Weights of a small GPT-style language model, trained from scratch on English Wikipedia.
Size: 4 heads of 32, MLP 512 GELU, vocabulary 8192, 6.26M parameters.
Architecture: LayerNorm before each block, rotary positions, biases, untied embeddings, attention and MLP in parallel.
Training: a variant of SOAP for these matrices, 339M tokens, 5178 steps.
Each number is 128 + 24 x the weight over its row's rms, rounded and kept within 0 to 255. Layers, rows and columns count from 0. Numbers have three digits each. The size before them is the row's rms in percent of the matrix's.

# o: layer 3 attention output (transposed), 128x128, rms 0.117, rows 93-127, columns 64-127
# v: layer 3 attention value, 128x128, rms 0.126, rows 94-127, columns 64-127
# q: layer 3 attention query, 128x128, rms 0.121, rows 96-127, columns 64-127
# k: layer 3 attention key, 128x128, rms 0.123, rows 96-127, columns 64-127
# up: layer 3 MLP up, 512x128, rms 0.14, rows 0-33, columns 64-127
# down: layer 3 MLP down (transposed), 512x128, rms 0.108, rows 0-32, columns 64-127
o93 078:140157155132136115166143106110126128132100089110178128168147154105108129145156158131123116132114137100142107104128131125054119129096124114123136142124155153108106166080082136159109146158164133
v94 090:148140105157134144143135160091118122135125134126105127105122169104116134076165131116150115117142121119115114149126140121107128105126083136106073127099162090135097163129122121126149159116165136
o94 080:168077106100138156166099099096102139122153133137134140071162146126143161132196127176154120196100098177136131128128115117148160122134102108124120156145115129123130062142118114107113123098139114
v95 096:127087150108136158133093123091110157113153134141128144109134128136134170116165134118116119107107146110137114194111120116166125116109100139116146108124163122111164119176147102179139126154154129
o95 084:080091101120137117119165105158131123120102140128121128136167146121149116105106155152149156161113151128141093132139099148156120167125117079138141098124105140150119108122136135116155152153139124
q96 105:099115123162096147124100085109102153103145132144101094099120137125137116123108154137117122083170122116137116165138189136117105150106169161119106163127140138162077145137142112129122153133112155
k96 080:129127143137150117153135093110131093136121114100125083136123120115157153132128154149127123099158163123088073129186159127164120138130172148128076111108158138123126120123147124136121159077125096
q97 093:080144110093140134127127141141115137125158110158113097127117118130129140159130107141128149123137156120165154145123154094131166140152141098148151201170141138108129145131126124093122178134159095
k97 088:159107122125099056135131094075117124159114143129149135110130154129108128114124112187114103152130063131125124153105161122137119128106114164146098097121075177098118091129085146132130111133102190
q98 068:119155145175089109096145112106124179127139129104119144093139124139139074092113135088104118108131094125110125135143138137083083158116076161127128097121149103150114162108132128108125078093102170
k98 130:145117137109182127116109122105141073116121111104097062131146142146139161122143139090108129138128141141126073099114161155160152122126204149109108128105139122114126115114122161149127151103130127
q99 102:125134128156081157117151123100122163108152143113096130115126130114155122097109151116120149095157106122109121146124148132086072168072102148159122109109167091163103178113172117101118145105117166
k99 052:155089099135175110134116141123124104143113113132136105141137169184154143130127090121112118121111138165120087094102145148139129152147151129113150123130127123099114099106093140143129114133096127
q100 060:125083145130140117144144123125147133126094181131145153131133127078097132096101131152120159125178148106116160151082135136136109133140126126137152121115104188130187115117141152156139131135112126
k100 199:095189100109111171160156120133107180132141130167124142122102112129141089151143109167172110131112143111112142149172066095115130134120067115118142153159096121123124139152153111110143120148136124
q101 119:128154140093164112158112118132112121144152142111156141123108119157135121170116094119131084156094171144118106151156124122165195109181149119111121149149088149108151084142091142172131112157131110
k101 045:084126112128111109124108083140072127115104124129175118115107093134141092111117155188128113116137174122121089140178097092143114112165112149116124132125143115130118136107139107061122116112148151
q102 102:119117140104099137142163126120118109109191089122133126136102134167134140138104116146136120088096084107153105121108125113133169145135147139095155128133103089091102132078089094141135148114107106
k102 099:122136178178119143191079128122121147147139115151141095122156116139154138128133105120113144105131110155122122096087155108121086060160138165130103101099149131147088137140132151124139150119099130
q103 105:153142153161117120146126145105164147130102127117154160117100181121104136105090141108089162105109127102113172117112129108145093136109141145106108144125099128169116084126131160125184150136139122
k103 097:153159133122145085115132085085118123081141136142094103083149120178134111166150156131139133137110122114118060144153132133114100107170119105171088110121119118163117153122142138115100108101157132
q104 109:122161133089072111151115130093154130158126163115158141132117145064120147111129165118132159144128105114105091124112136135131129150121186133100161131153092165119152097063119128143117145146141093
k104 101:122155122111122083158104165105103180115133086118112135144141105120136117097098125139107090107143107150130130138128105151161128152128133135137101111133153153150105161175160117146135167112153141
q105 103:160147123115145095113175150174157121133156101107117107156155130124144107144095103112134155168170125128107138157131091151109062124082142148101106135103117099155143127137100114100161122113146109
k105 102:105119119070105152126131166170143114142103134128126181143155105162143121152142149120104167119165124129157089130120096142123145090162129141146169123124124107129171152155111101123095104138176154
q106 103:119151135115113135140091130125147073107134123105157134102160145110158099170116084127082132164114106119138191131112140127146125128130124183146125133140107145133110164121115151117126129130109140
k106 099:163124135135187153156162135104099143154097162124129122134116104108128146101089124132128121142129079117098111183137176140151124081132088155156147121110163152157135135125128146143130157121099129
q107 093:106151144131139149127124152140153145149134103111157099098154120134132123129140138113132123113129126109176107083109192076118140152109134118127146127126120115070191103113084169133095130138167148
k107 096:161133122134144149125172144053132112129165105127117125147130149139126126141131113151160172116173118126131170155104116116094137121090153119121151113143121091125091108163151101157140120128189131
q108 109:115124191177101101129104150124138105102137122153167159095150108090083116101118128143153162127123151127146145186132121141134122136159160145083151089100134139092111108123119139142148134132147140
k108 106:076167116154151089146123114087118137112117120130134085094190136152121099105144145110115130139140155106103097111161101112100116185127168114119118103121088158157154162126152110107131125087119153
q109 097:172122121149120095090136133156128136125126119128125187094150144104142126150170131129154146119118065123134127113101150112135079137121122149163071123125090104129142094121130112178151109144136118
k109 094:155154149157165169147110074074117131118124124114138117145100146112073166118123116102155113120142144100137117110128128146154108149155108153094116132122148130162151137118142142142097126147107147
q110 105:151128136161121119130088134142111064171155107134150098130122160162123144092146141100122118134086186146080130118135136126138132143152173163110125090126133116120156121118141135107097107164153093
k110 101:108148121138126148105140173097089166126157136171124128144147105117127179142081135109146087107167095144149118112135109127090120112108127146099085136153169159089131128141110152148163091129140130
q111 096:131154150140141076142138147087174156142114145162168118121133131149146136134130117122138114127119090136118118173079145129109153093132104082102108120155129122106136117144176082113153077136097179
k111 097:143102106141145089158123127177138092102159101160126128115154171132130116150146144137111141131119121121103128118170132146154147194137088115128111103153118167125108111100084092115153096142130152
q112 104:130152127139143105101095155118111068135147142158130135167088158157109114161124133141132162113111153138157127174138091119131125119124129116148151104128114182150135111123173136107119128096133103
k112 096:089138148111111108137152157138136158143139127128115136131127094133129093079137174117111152090146106150143147141177136145100108132155155159116103115110130149164127154089112105101111118153154149
q113 094:140153124156071121118106153128133157161127121105139150122143136154127181141149130125151108164139102100126165130146109176136085141175116128117128088147158093129068123131131132149085094130138152
k113 090:157081137133103096159153150098116164126144112150140072110127128116167105124135144172176099129118132133147125195108177061143120134140126171119129137122106144130146173114141135158092153170148132
q114 111:106111132145117114131090070161101092113115165099157106099134146109154113127161145139142142074100096151127106141181127105088101100103133117176194143093093133143146137138137154154115133168085121
k114 100:148118100161100158127177119110115135135181171100139123148091133128125110116121127132143125148165162127107104129130095157105136112119172112107097100138134101134090137089109131104137162093124124
q115 103:152118142126094158151122083079149138155145116111081134143136138043130111146118178157112127146134127135122141142150140123114127160107135106168137083131134132153123131144100134113114125122120098
k115 097:137144134085153094121105144127115104133145113106146113110120102126081165086129163103138122102114171175169130136104110132168126126136104169144130147104113135090113100112174110101114144097102096
q116 103:104113161136133170131162118131133105136117059119118145083110174108176152136153154103105134121155116147065144130094132189134141159132126105143113149126131125071159118111148130120137129114093105
k116 102:130142108102120140110114178134139103132146112099140118182105105155101075132095132144148147123091137123163125151129116151147110156123123112097128157129134116107119122102144132111120153069162158
q117 102:116127131149125154115093116168140098124151119086124070106160150151131202133104107114121131139109134128141144128122115187174121195136130124122134138154121131159133149149140138132142097157141111
k117 104:124123120127112113134140117145119124146103119148110164140130103108106131132136107128117124151189148138084127149154110102129163065127129175122106149120151095099160131155089166124112163131138118
q118 104:146101148091154138132114166147113139162147129145179157134105128101112122113089108121111177087096133102100153115099146136193105144120137097151075169105138108138142139113123126070085157155148076
k118 102:118187135147116140121139121115093129106098098147150144110145089128138160129126156103124104134094158129146103084126113119116093119119133141105144079145140122172125101107122145119148131077160136
q119 096:074105099101115114139196128141133134133150141132135087167167160109079140134123142165161119123131112106153148128135116148153116129115150133136115093147118118105130138145151134141117108128107108
k119 092:107147141168132086178105097152151151111117133112107121100113115125138140113129146130111126154143117123110142156080104151148114116108100130101104131144145123060102177126169108132108097116127112
q120 102:116142156094151160140122153103102124144134140124168084143099113134128143110143161130092159123156106096120138155134109133106128112102092154118121099186126133166172150092102133104154142101174119
k120 094:152132155106127146098121155164115139110131128154076083109159130121142118137117086115099119124064083076075128176118157139106136098117159145098156138131148173094137133137146129069130180119124141
q121 105:107140132054143110162149134083151114085140114177154084094163096168118182127105095093102087118161147120137111124131149124138135147129119121127104148137110112108120121116104117140148143138100113
k121 095:127126152099159153100106129159157111079138117155111125141131125126080125149124115121141138153143178099118118134132157100161170117109136096115137095093132106125120154124124163154091148115151157
q122 102:119158082112145160115116114127104127101160166108114078135118147148125125079103134110130113106131135145135147084165131133078146175103136150112132180133148137115106106122115121140129069143173154
k122 094:133136178083116146100117145089117147116131114112138168131110138131122157154128068112109117136146134162137115140110130112139108107107123155144143132106167145078127163169154082088117115149128103
q123 113:143123159180088163106164101149130110170146135132126162122175129155112077131140168105134138118149128119113159133090081130154099139179166163111090103155121100135154153109106110116135148138138150
k123 108:148140077165128143163099095132115115129127159106123084075121109137170104105104163177130147120114119107143109099129168133130130144166122097061127123133176156100129125142115156129116126076138102
q124 102:116165149139125125122095140142123105102171132160128106139090117171121138152105124146189142116126173163097130170122109106110146150176112150127117162148154113124129120129108128111095120099142117
k124 103:118141136125104179126154125129125161178103086142123127094105082142137145100121147141109137121121084099143161132152070141151134106117170128101135110140125125135120148151091130097099114146144131
q125 110:128136082101110106168155101088113137144119123145117104086154104122152109101123113160137133154144107114094142140168158137133139158179114124141129122147137155133087137153112149104159112102139117
k125 107:114144104138122083120157177136118127139123129149115146124086108127106116101151077151119114164087127139149133166112108112152128130154137142156153127164135151125115090126145115176139107156097126
q126 105:116130114110125094153134088114100166119146067159147128188129123157150105148081104126138104119145086112147109144147160130100090159157130104099112124114135087159133113100119147127143067124131181
k126 105:095110055145144101163115119106089121171150151094126153113138106150118150136147089110137100126151134154113095103102146176153178160128100128149116148159150132122148123135163125147136143119138118
q127 102:088116149136139177108145116114109138128120153113180108122128104152106148114126149126155135143106142120122138111150133109107180140147157141170123121101067159138157097077135097099148117131155149
k127 106:173114141130139139075176177106141126125112152159106117093149091146096161123124070113124132144161110123153137111136184099156140114106151143110128108125114144105145132159131123158147174103126091
v96 095:105157137142110123130125120133118098189116143108176112139165121072098117151146102089139130129079111107097106113132139122145122124088131116138139128109180125107106094110148122130128089156150119
o96 092:126106110080094134105124109112110136113135138135157144097158146131122121135117105109152156125164147145113195136128147101119154096168118148145104137172140120134168145151117122156099095111126141
v97 101:129124139150181152142148132142182171145121158106105096130149150125137135121133149120134160149142100142127153127146120156133109123099106146172128136143146141144169106114132075125091139113125111
o97 099:131122128131131132131099078149123133120110127141133123137164128100119121153152112113111125084128114129110095087159168104114098134091086131148119110119156136131062167159146134109172114139129157
v98 113:145104149133122163115119156138093112146133165079131154150114113129153150099114071116109106126109131199108123148133148123122124112137175133101140079125110114177116133150094178113148091119087165
o98 109:146096120153105110159130124109160143114155147118130122143108110119147154109124158174088106181204160125159089132122145104103104145117120134144130143121112159118139134160127153118149171102150092
v99 107:125172147126120124147140165129091115143120178183129118126137135165130093130122119119151157138112115119125100125164108095083137128143133138132140114170102118111137103106133151122083106119134173
o99 101:146128127111119146121140146118175148145140128072115099108113162108115146136130189129163165137140174099160105128155175151116118124106137139114120170146113096085104148154091140112131114105105168
v100 102:104064144108139136140187140175127111115102127139145111119089096186162111110137178140148166140108118155138136141168119103112119104131134136130107145143123143148104171151114081094134111113150127
o100 102:125110097110144109149120186139137083123077124128175150124114121130158153131103124150126066107135130113096142127121145100128075163128127139094125148158127105108169115119132161150129179137124148
v101 111:119096138128113147088155064101128128155113130055082165167101130118145161111143116159140085090120134147098169108114116133198095149132107125112118108139127136121121137139115121152151137127107159
o101 103:119146135133134158118139120171126143124155124151174140091079109123112107095113174169113148143134123107140129168097094123121108087141122123126111088112127120127130138138155143084097103160193125
v102 106:126113128121127142117125132146104093102126152145145143091118130120137140180119112117135087175129135127156080158154154095109163077135146119081150128167129111126096111147122169100168099154152112
o102 100:103133110110130146128099111104143179150130122094102116130159160147138133149101133151147103157124129115149156107100125146168101170135149121152131156123095156168148139070131114153131144135152132
v103 103:103182140135127135083139083115174118145112096111083127125109140099147121167141124144147126119079112130118161121105128141178127169108095143140095153144085125105126122143139090119125120099118139
o103 105:088098128144135087114099160077111138119169111125160113129134107164113129099108101093171119140098144161191139128159149140133113138157146117172105144138156093127110100132144117104077096125130159
v104 094:101122112133096121170155154106113124128130138112119134111124113122148168164109110153088143088127173138148160177104144167140134113134121112121157137109121135112133124141133112081150082126110142
o104 098:120106149139099143137136106114088136156108128108153170142135130105152107117166162091149125131142131104157084088124101123151103111128123109118105130142121148126148132113104104140101128101139142
v105 104:117189131147134097136126094142138131120092143102107090141095121026135129164124125146116134124145157120122160125138127135158134127125124099138112126114155129140113115148129107133127188139124140
o105 108:109130147103134156124148141073129167154152142146152160125175133174144140171114097083143104124116098125116130147135113163099147112121104112114164111150156099123127119128132087075123105125121113
v106 099:116113136104154130098104148130117144112121162136149136144123132113142137104102138155139107128131119126114146123104115132125152176117103130182117142135126087174141148097163125141136118154134130
o106 098:139147104148089139079136150103108131152144113151131136117145148098114104127142085159163135147133137162084146138135103117145133151118119152105101122129132109135127105171160140127119119142095117
v107 108:084145092130101100107106151159133126086090138134081116132086152096138177134110143119109123123147174111138098119120144079121145121128129116152154077126116116164095136116145123093154121121108115
o107 106:169140131101102137138172137125143151172146165086151152119157126167096108084108125106154156105125086121132141132132094101161129162140121119115120116133141053116130136074110149150107127155136130
v108 104:157121102132105098120125142100147164133122168120135123128096136151106164138155137127105143162161162148130146118142094100114154123160114109130099070111135122117092169136119127108115129119148109
o108 104:110148133088110163129172161082119114157142113114143150102148119142132080170120152110130086139145094142118112100109130066141116128091126173099131116130115126096107145059082129117128105152139122
v109 104:140109130108143128130096175104145121140133166087120141115125127095154120142071119148121090143170138106101093135115130128114114114103153106129162096144157107149132113161141186113168137153122152
o109 095:097139135096162134118139147093129143086123167065100126120115162162133114135154118126091107098165126169147118154124109131111127100156146179087156092119103098165101153132154123140151143109118116
v110 087:149125174093149165121136147126121132155151124154143156154143132120088102139185128120169108134118097129104159084151119098097109154124115112144127132119143103156128122135080093139113119154098118
o110 089:175154119161132096084167120126130153124125121138107098108117143140111148093110086115101086132108145131120167153094107085117104102124128148127095167112128094106136154158121147120128106123140100
v111 107:113118145126204130128142154132080104106170128145176149115171142135121119145106117115139114144121165144152085142097137135159138117117133111125158134140099132122147122119156163163166147124157129
o111 108:127156085125120125112121127151167155151091141122124155156080113119096103162118137108139097115148118153140091123114110117119124129090173104169117154130130111130127085150131101120125128100160127
v112 107:114165127148137131126147093186152080140082106116109110157126095106152111148167143165087118093085143083167168115130136155152132146141116135180131152144131144108142122079109089153121121134121113
o112 099:144119127125143138122088127141118110157171116194100140091130096189152175076107150053161105105136112142105114123121131125097168127153109141125124109098147119130121126148141187112080138119121142
v113 101:118145132122103081136117109099115151123106121157120130109163148137100111103167127101121165136106142121114133135139138133120193093185120129114150111090117136115084115119106147165106143133082145
o113 100:157131133118091120142135111167133160163099148067111154145133100099152125109146136137113099148152112126155113139136143131162133069125119094144148141119094120116173135126091145161116141135103077
v114 101:135100131110112125156126120180127140099093114152162126107143109143159107111136141107175122130128144130156083094092119117129161133122143096141176099152095122119114108141115144108169129157134113
o114 104:112118116161121132105116162151161136110090133083096167125150120106114125104127194114129103136109100111119160151141134137147114128154150145117143188115137116118153145120143121139098150106152096
v115 093:157125132122171125187153139142130125111170111162128120131123128177140141108113117104122194112155085146122104097063130121132134115107147121141148114165089104128146115150161140135109126083113099
o115 097:128097102153101170151140145169133107131087135091104119147147105090109120139148095103138127111140165170176136114115117134170131114136147130151167152130133141127071123133133168122154099114169130
v116 097:106179132126109124142111084148160116161112115154145146110155143124134092134178082130180094154087076126098159132124126150147120168160145134148126145148126117112117126132099109176139167151115135
o116 100:145110141125148115101120112113081119130124110119141085127114094147134148152121082137151146125140150121145127148139150141066116154166108125107079130122156154163114136130131138154090121091132119
v117 098:139096182130147161111126116085131084132107108182109116089107108142126089151188122085135143124099071125153060083100135110115131104108124114098098147107129096110152155137113141140171103154141107
o117 094:106118109143133135113099118148140140098129156105124120135152161105143138117097096135117160161127139127097134099056146123163087121145135126129140152135134144151102087111127142167122124179113102
v118 095:113095170122081144106132084114156144148106154085131124157136134066116133098148100137118133110125127121093153148143152157166076150126113132069116142162129122106124129102117142153109127171118135
o118 091:138126154110130113106128174140118165136149093148113143117096119118155134107110091131156151132113132107102131099107156172104118069084137175157156132100154141157152130138110165164106113102136117
v119 096:106139136092149110165132160153138141107111155140127129142153160104094121141115146115160088118152121109131119129119152144072139100163145134117143164113112120131107138144133093133126135085129127
o119 100:172092083130104104073105138078160117125117122095133125151104153166131100102114135129120110127127074126109125163142126117161110129096166109146142129104122098175130108173147151116153136130132092
v120 104:118162117143130140124149124136137090149164130078106126143114154116136167101097111155118096136096145128116164133107116141173136142137101148097126103131116173134096190125110101116178137107103165
o120 104:146134178127141133134107148103152098130144153115129094101116156107121093141125136151114126101167118161172097128123118157096082167137112133115118124086132129113122118141115140076119113097152094
v121 110:106095121115124109134137145099166115155122101154126121139170172135121115154132127126142134117128160070154140132101115169155095158158098105143118166141121142116099108132137086146097144119146108
o121 110:109167091133174137107090132132087112125122107133122100150144142113089149074125085150154102163132116145082154157134142094093118124111160136143130116139128131159107122164165133144091116139126148
v122 102:098120156145127101128189099173121091142137073107124129152076115110108121175145140117120165114111158109136113125164131120120132123127122098100118116139134162102100126116113082113143135104127111
o122 095:124119119104155131127198180143100164127166082170149114133167127140138093128112156091104128145085090134155169080074139118109126140110128119138165157136100111169115130154118105130140135105133146
v123 096:120144140111143125134147086109093088141149121092135118119114086072147091147136113158140049109107133150079119153121172127137157088154124113145094153090141117132101129132110136139126128151096111
o123 090:090125146124128122138087124140113114142091140129094124122114133191094125125137090128095153149131122136108112107093115147142179129146116145103132149185141143149124105140119101103081120098117162
v124 111:106120118172137092144167108109144112131143109097120155139131106095105197148144091173108116084155172127104130151057127144158125159120116117142132110119108140115121133095153126136143129102146138
o124 105:170122093095120143121137151147125100139143116119157137118153124154139109132154166120131140137133136149143106124093123142145148125108118094101158121103149125130120130122134071137133147101152147
v125 095:100124128148127111136155109096167125156100117105134130138087084095100141123127127161113128097101162086127166155110114110122145104158136123082150158124100142125132115129137088101079081088133115
o125 094:134088107097115153142115134102093099137125159131154085173136136133142146097195148161146116166118150148147143118159134149131081123129053158149125109116147082130148140115122087107154149148141132
v126 105:142161171157091096104144091179131127092169093148145099071128167116144107123146158123110158132119115124121130121137164158147145097109142122129106153128135127129152143083131100130144139137149112
o126 105:107169099134115102165130103136118126141137120114158151102124098157105119154112095092119101101083133167115121107092187156154156088161137098154097168108137139145114148134071115148160108128137138
v127 099:146102155133121131122096139121088114128182155123133105108139080136101115108141151152135139192133185129136110120143139090119137071141158151134153087131092147139148120138128140150147115141106139
o127 101:087113132092121133154112133126126151121105138160092138129126173086110152184156159157126129134126126127109102112143088137150170144144108099139075149129110114101125130157035124145140153167127131
up0 114:135124168111128163139125117108113147122163145198132127130105122144189183157119104137110125062136137165118103099146164112121159128146142129146121141111193128114120171134138108116119140123176086
down0 114:165100115143111113140110105165103164132148115133126103127107098165094104117143144110133125137116160131134083085144143100183144135151135145147089078136136124095131116130114139147116143114176154
up1 106:143125140105163122110148166114157077163137110131155146177108155126109147136121153104146126129114117125129076101102148118140108109101097109180118102120105173174127132115097144146105174159116152
down1 100:143127103125128176109162113123141128126121130135098104119129166177115108158128094119129154121131129144124130105113162125100205118122124153125127146128133130084164119147128174152129130162140081
up2 093:156138118171117099121151135099146155121143126094133091132141115096163128137118118147144106131125104160120157099109116117102096122122125140088135076125134065090139145137179130161164134128126124
down2 089:137164089081134169137149110163111141127167194095155146132085110156139083134147139117126106139125155108091124158148116125119098140119134110122120116113131116137176119132191144093139144179174087
up3 100:104172099144104101166161130168147154136126155154127119121155151096107110155108117155121129142154150109161190108137106156191156167131109138143108140125142169112117123124156147113111123098106132
down3 095:118066155124124115123094114135124111105131116101125163112102125132146155126136155126130100142115112133090092129128156082068079114123176103143132095139155097115138136126097120123131131137141130
up4 115:144144165115174152123118150101138134111098131089121120068112128126081132140121074144129095119080180128094075090114159126164164094095132130133139139104163113071118145147120162150096162117117152
down4 111:148125104132111100114127088113084147147129127106103094099101175169143159134093118116116135180137116091065121115128116110137153114070120144124143159110095126150152125123127109103133118099176117
up5 101:120157102131096154129154096113123133086150133165162164169143128145072113099107144177105148107124127154126103147117134110120152103105109137120155116093153142142114133152104159115132115153123108
down5 103:159177109152114135114147132162126148096140103112196144145172154186108125112137135132140135117122150109151123143115145111141143114140105126168173111066183101107138138133111103138096116153099140
up6 101:122129158111147120140164188133156150138159133124131102136135135086122154077113144107171126113139157135113164162138139133153162141111119108102122129160116088116104162101110126125127185157151117
down6 089:136129115165135129164102116106101090118136135121118135141124116143134120140117096179088142140140107156131106125135127125123106116152141160136186096103179173129165102136119164146113095088092169
up7 106:117155124105156131112139122175135094153118138121123152126056104095119141123122147158124163088143118157130134165114133124113140126153104131131142123106128147129140118155123090091194138110149108
down7 105:146072124148105122126156141087144158102135127122132111165219176165130141117148124125131105181113139081134115112148126123149104129106169126144130144134138108126155129113155146171054117132098137
up8 111:137152130107153141155157124107151147127127155143108200122129113079100152123098116077140128136126120114165119094055185095150149132100117138148127123112154119095146128132145144125113145153127114
down8 114:143106130130085111070098143135098107117123116134164075149113146120110126133183128131103145087167176116113138130167082127136125131156136078122134147164110075153095142156146096172119135133161152
up9 098:118110085138125090120101113131149114140114134099135153136129079109086103137151141139157092156112127095161104113141149121151166133145140123144144129141148141084118102110085129157162140076115126
down9 089:147138138104147143141164199143139132119112145134141097132144157122090132166148129116135128117152141108086081093113072111114068119158128131113138143124108134127090146126156111133107120180102112
up10 100:126080165177119138120083097109148154171139122138142090122141115112115153101080125135132084101114106114159148153106090123105156091121125119131111127167145143151157129140154147153115135094154113
down10 106:145186110094119139131184161100103099110139146105127146152116157131143091144164131129100171138103114152109133106126179129146098171131137142116124138082106120104111129102087115111117132157109128
up11 092:113106159127123119145123133146123126132146086143144123111177112108102149148129129102126155105117141116121132115149118102114095168109147141114118128124137144122152144108153159095132088108153102
down11 083:160136113161165155129133202120139156091102111137091144141134125067115113133150120113135171118093141107089172130168136106122127160094156129145082130151104119138141118156113125130137111174130108
up12 100:133113155141137111133109145090162129104169110102088132126096108124114127113128124156123152186075149114140091146085130163107120133133173076129118114144098151158144142115129151112161131124099129
down12 095:123142141111139139152139097145106119118104109163123071131146134133162142120149085177107144109141088133104158151147121066164131099150105158111084110128159095088091142143149113135079097150122084
up13 115:092136088130115117144089138104144129121173145150123126136180105135087118149123121114062170149153118127129164120155111127131160156177162089133125092137117154109138129157139138149130122131130117
down13 116:148104139145115123149174096181128149098096128109126139120102183137129161125120135154166101132111143172122099149093159138128124131082072154132128154123134125162180131106135125113120101120140147
up14 090:113144133138121107127128137069193148179123122109126150120134110147117142122129120123132077156099098157149142077114077148140138142107126161121118119152147150132133114140139145093137133138109147
down14 087:151131121095121118157158155073147103138171163150113123130126143144163127143124094148115127165137125160165123110140099115147150141140098155151130142119092151139121087139152138101123140170150125
up15 098:116130153114106142110140125142172132157125100136112140119124180104150161173155121128114134117111119124115135115129109160194140137108130158125106088110151132098130099153156100148112118150123123
down15 100:108098113160105116152126136118123104141131150130146097157168118140107089099107153142140141147149133133122101142157146116068158124133115106119131147116111148191131136110117129126136138090095138
up16 113:148115135164099098132138135147137091092133105122148096150120110119128144138150167144141123167167173078136094131124104161149102163137120172121127097143093154111119079147123116158120099153119100
down16 117:150107129123118102082145154116116134143151140135119126152141152115074148110118106143104129131121130134118122148112130118107125150085122126162105146086154116129166113115117126147131106148115141
up17 103:116146138108094127155124113128174096125125111137084124106136130136086129121129143137141117117136116158106134132199089117121160159161103087118123149125123109128099143145165117136178111116175146
down17 105:109116120116139116110144123103105151158135168118140132117144160138179147159125108125106157162104169104149114132117135109146113080089134162124132130149118113150163129117099107173076167135094120
up18 106:128120138135170116156094123168083104122145150137126091117148110141144140146143088141088127131124094138119113145082153178107148140141154145116076086093106104153127117161154139123140107155123102
down18 104:126127124158108152136152102078168145145115148104120129138139139124093109116129154116147113129140164119087169161146141116152152131108044145110175151149139159124145157100124142121111158101115163
up19 111:145122133149140130146138120148081139174187151144131114176157078126102122117114140152116120122113178146135130115115105175145134140122111107120123110140129130126119117134136159142098065158089131
down19 105:118143098138087108137135133180091136121137121144152132164161095143149150137101119109155127156106138127108123080141119125141155135142138136110113146145150123103133145140129135143065136174096154
up20 091:141129138103184130072163144107153084105148121144114102139126150101134143146141134162144116114141141126124102156132121114172124156172145143116149179132183108152095119166148124126147157175132124
down20 100:116116111151086125185089086123098171155109134089140138119129103179120124111127122123114123147085132122118159120127135146090135106111118107166142110132106137121166144097131127111104118073118137
up21 105:098112146113100133106127142123087112107099168098143181157146140143089117100099129139134107052093141152139069087138143105109109114131128140103160147145123147150099125136130114095088114155120119
down21 103:129163098130118119153129115179122168113115157081188160151130116137132141106128116187137109085120133109142105106114116109131120130115084132122184124125130108149144129134123131080119105167109126
up22 088:138100100124137125180146175112123130091116144094087086135119112110124126099135150168136117131114139105156167121184140115126125130146129147125164131139080156121151170143137089124154101114165156
down22 082:137133130120131135072133108141110132162122110148139171130126140162102136157115093101126134114151117157090106145094071154134113104095122137149102124122143124119108100129113162154111132137080084
up23 085:132114129126098183085170156130130141110144168110146139124124144146088128130121152118145125079121105170137147107116123144127140150108125101126096148095128092100189133121121137155111088088166066
down23 082:136134153166130166153128176171097171108142153152153137086108108131151137166125127180130103140143148138135134112123125151130139162139123105156143169081149163141149108141133109150144164119083174
up24 096:122144115146099148120170106131103140124105152131143112144082095158133120099161179107122162108124160147103150144144143138111150114171087166131105145090168144113172108142142099126117102119124134
down24 088:101121150144127120172100136124132135133108142124160125114179150115126123156120091124184116144134104130162146120146092105179097196099162083145139095173082133118127129087088176148133164105116151
up25 122:129120127167151129115140117104158158086146127132090103150098082127149163095130150084133101143105110154113119149117164134153170110133109156103111121126126112106157109133118132127135120125083126
down25 117:168141144153180153131169163117159091114140087101139119136120098124158130139114136112128060135131104119163114137106142105146143086127082161089170119107152113106129131115111140147117067115100135
up26 100:140108154132135098095140131078122161115117121155120097132140114097116134105133168145110098160117144111121154147152107142110099101128107150139074103126094114087147121152097131163139099108130140
down26 086:144124141097138126149139091068100134161128139165131147123112114116124130162125085176113096117137114148138183116133122126102089124128132107116107152125188112119146119145108125176156134141158096
up27 084:101111136120114120094137138124129127096155146146131115183165120133109145156120160116142104128151123184130098157138106116118086135080141174135134108104160113137113115159112097127159104141109110
down27 082:104163143150123131138124170152163135124144155178128153118142115051123143100101089147146121135127131131125123121138086165123073114119117169149119134101138098147126107106122080125134123141151104
up28 099:109086085121111140111120125130154103116114120142149139141107103132120133083167138145075156154129134099139088146121137110120158087105110120146189127138120125137129127144132123103160110144166154
down28 095:122155144155146178164147114136083137128097112126179177117144130130124127122133139149100139127118137098113141154121136135136108148131133084095092117122112103091137134103115129205153114196105135
up29 103:073121134121128094138154141109133124124137136149130153086158160188117083166125159119139144087111140105114154135091123140140118105132128162128140080077153168104164111135132128111091152106155154
down29 084:124105125110137135171090159124124129150113164162181127098108176145151119133150156159107100113147135114131095138114150188086106099123133130149143126114133120166168145135145143085126118136181133
up30 099:123081103114166149107128147109173123128125110106126119140176134134067089101163137080119105130101137167150141053114123124126121155175110098130132128145170117133136168107128142122126120167133126
down30 087:119156157117150147128152154138108144144131130157164149089104095103175101187167083115109144132136140154117150103102132143115115164129080111125140154121158139129088082128098114137146142147144116
up31 087:120077142140117135110102136123104125159119115130162109081086130146142109095072126156125149093145146166177125163110137138120116118101168142134104136085156140093149151084111165146132118093147112
down31 092:130139104128134155150146109135133123133138148129112143150133117121120146141157109104094127146110120092078111075150125106105133135139088128138143096164096113162128122156139069100105131141122161
up32 114:147154144134158157131129131100123111105116143171085115141122102119111175155102122149136094062091162163115091151099169115121156137137116118135137126128137103105136132121115133109167117154144126
down32 115:089129097116159145142121116090126105097104130119103139115155145127110147137118115159136059123167157151141099133104121111162116144164117126132100107175112106111163171070156139120129095100170150
up33 097:107126110110103131107147116144113106111159130117125105140142154124084153113137122206103157195128106117144116143159111170124120081129118129150085126074106144177116114182121172112113104148101128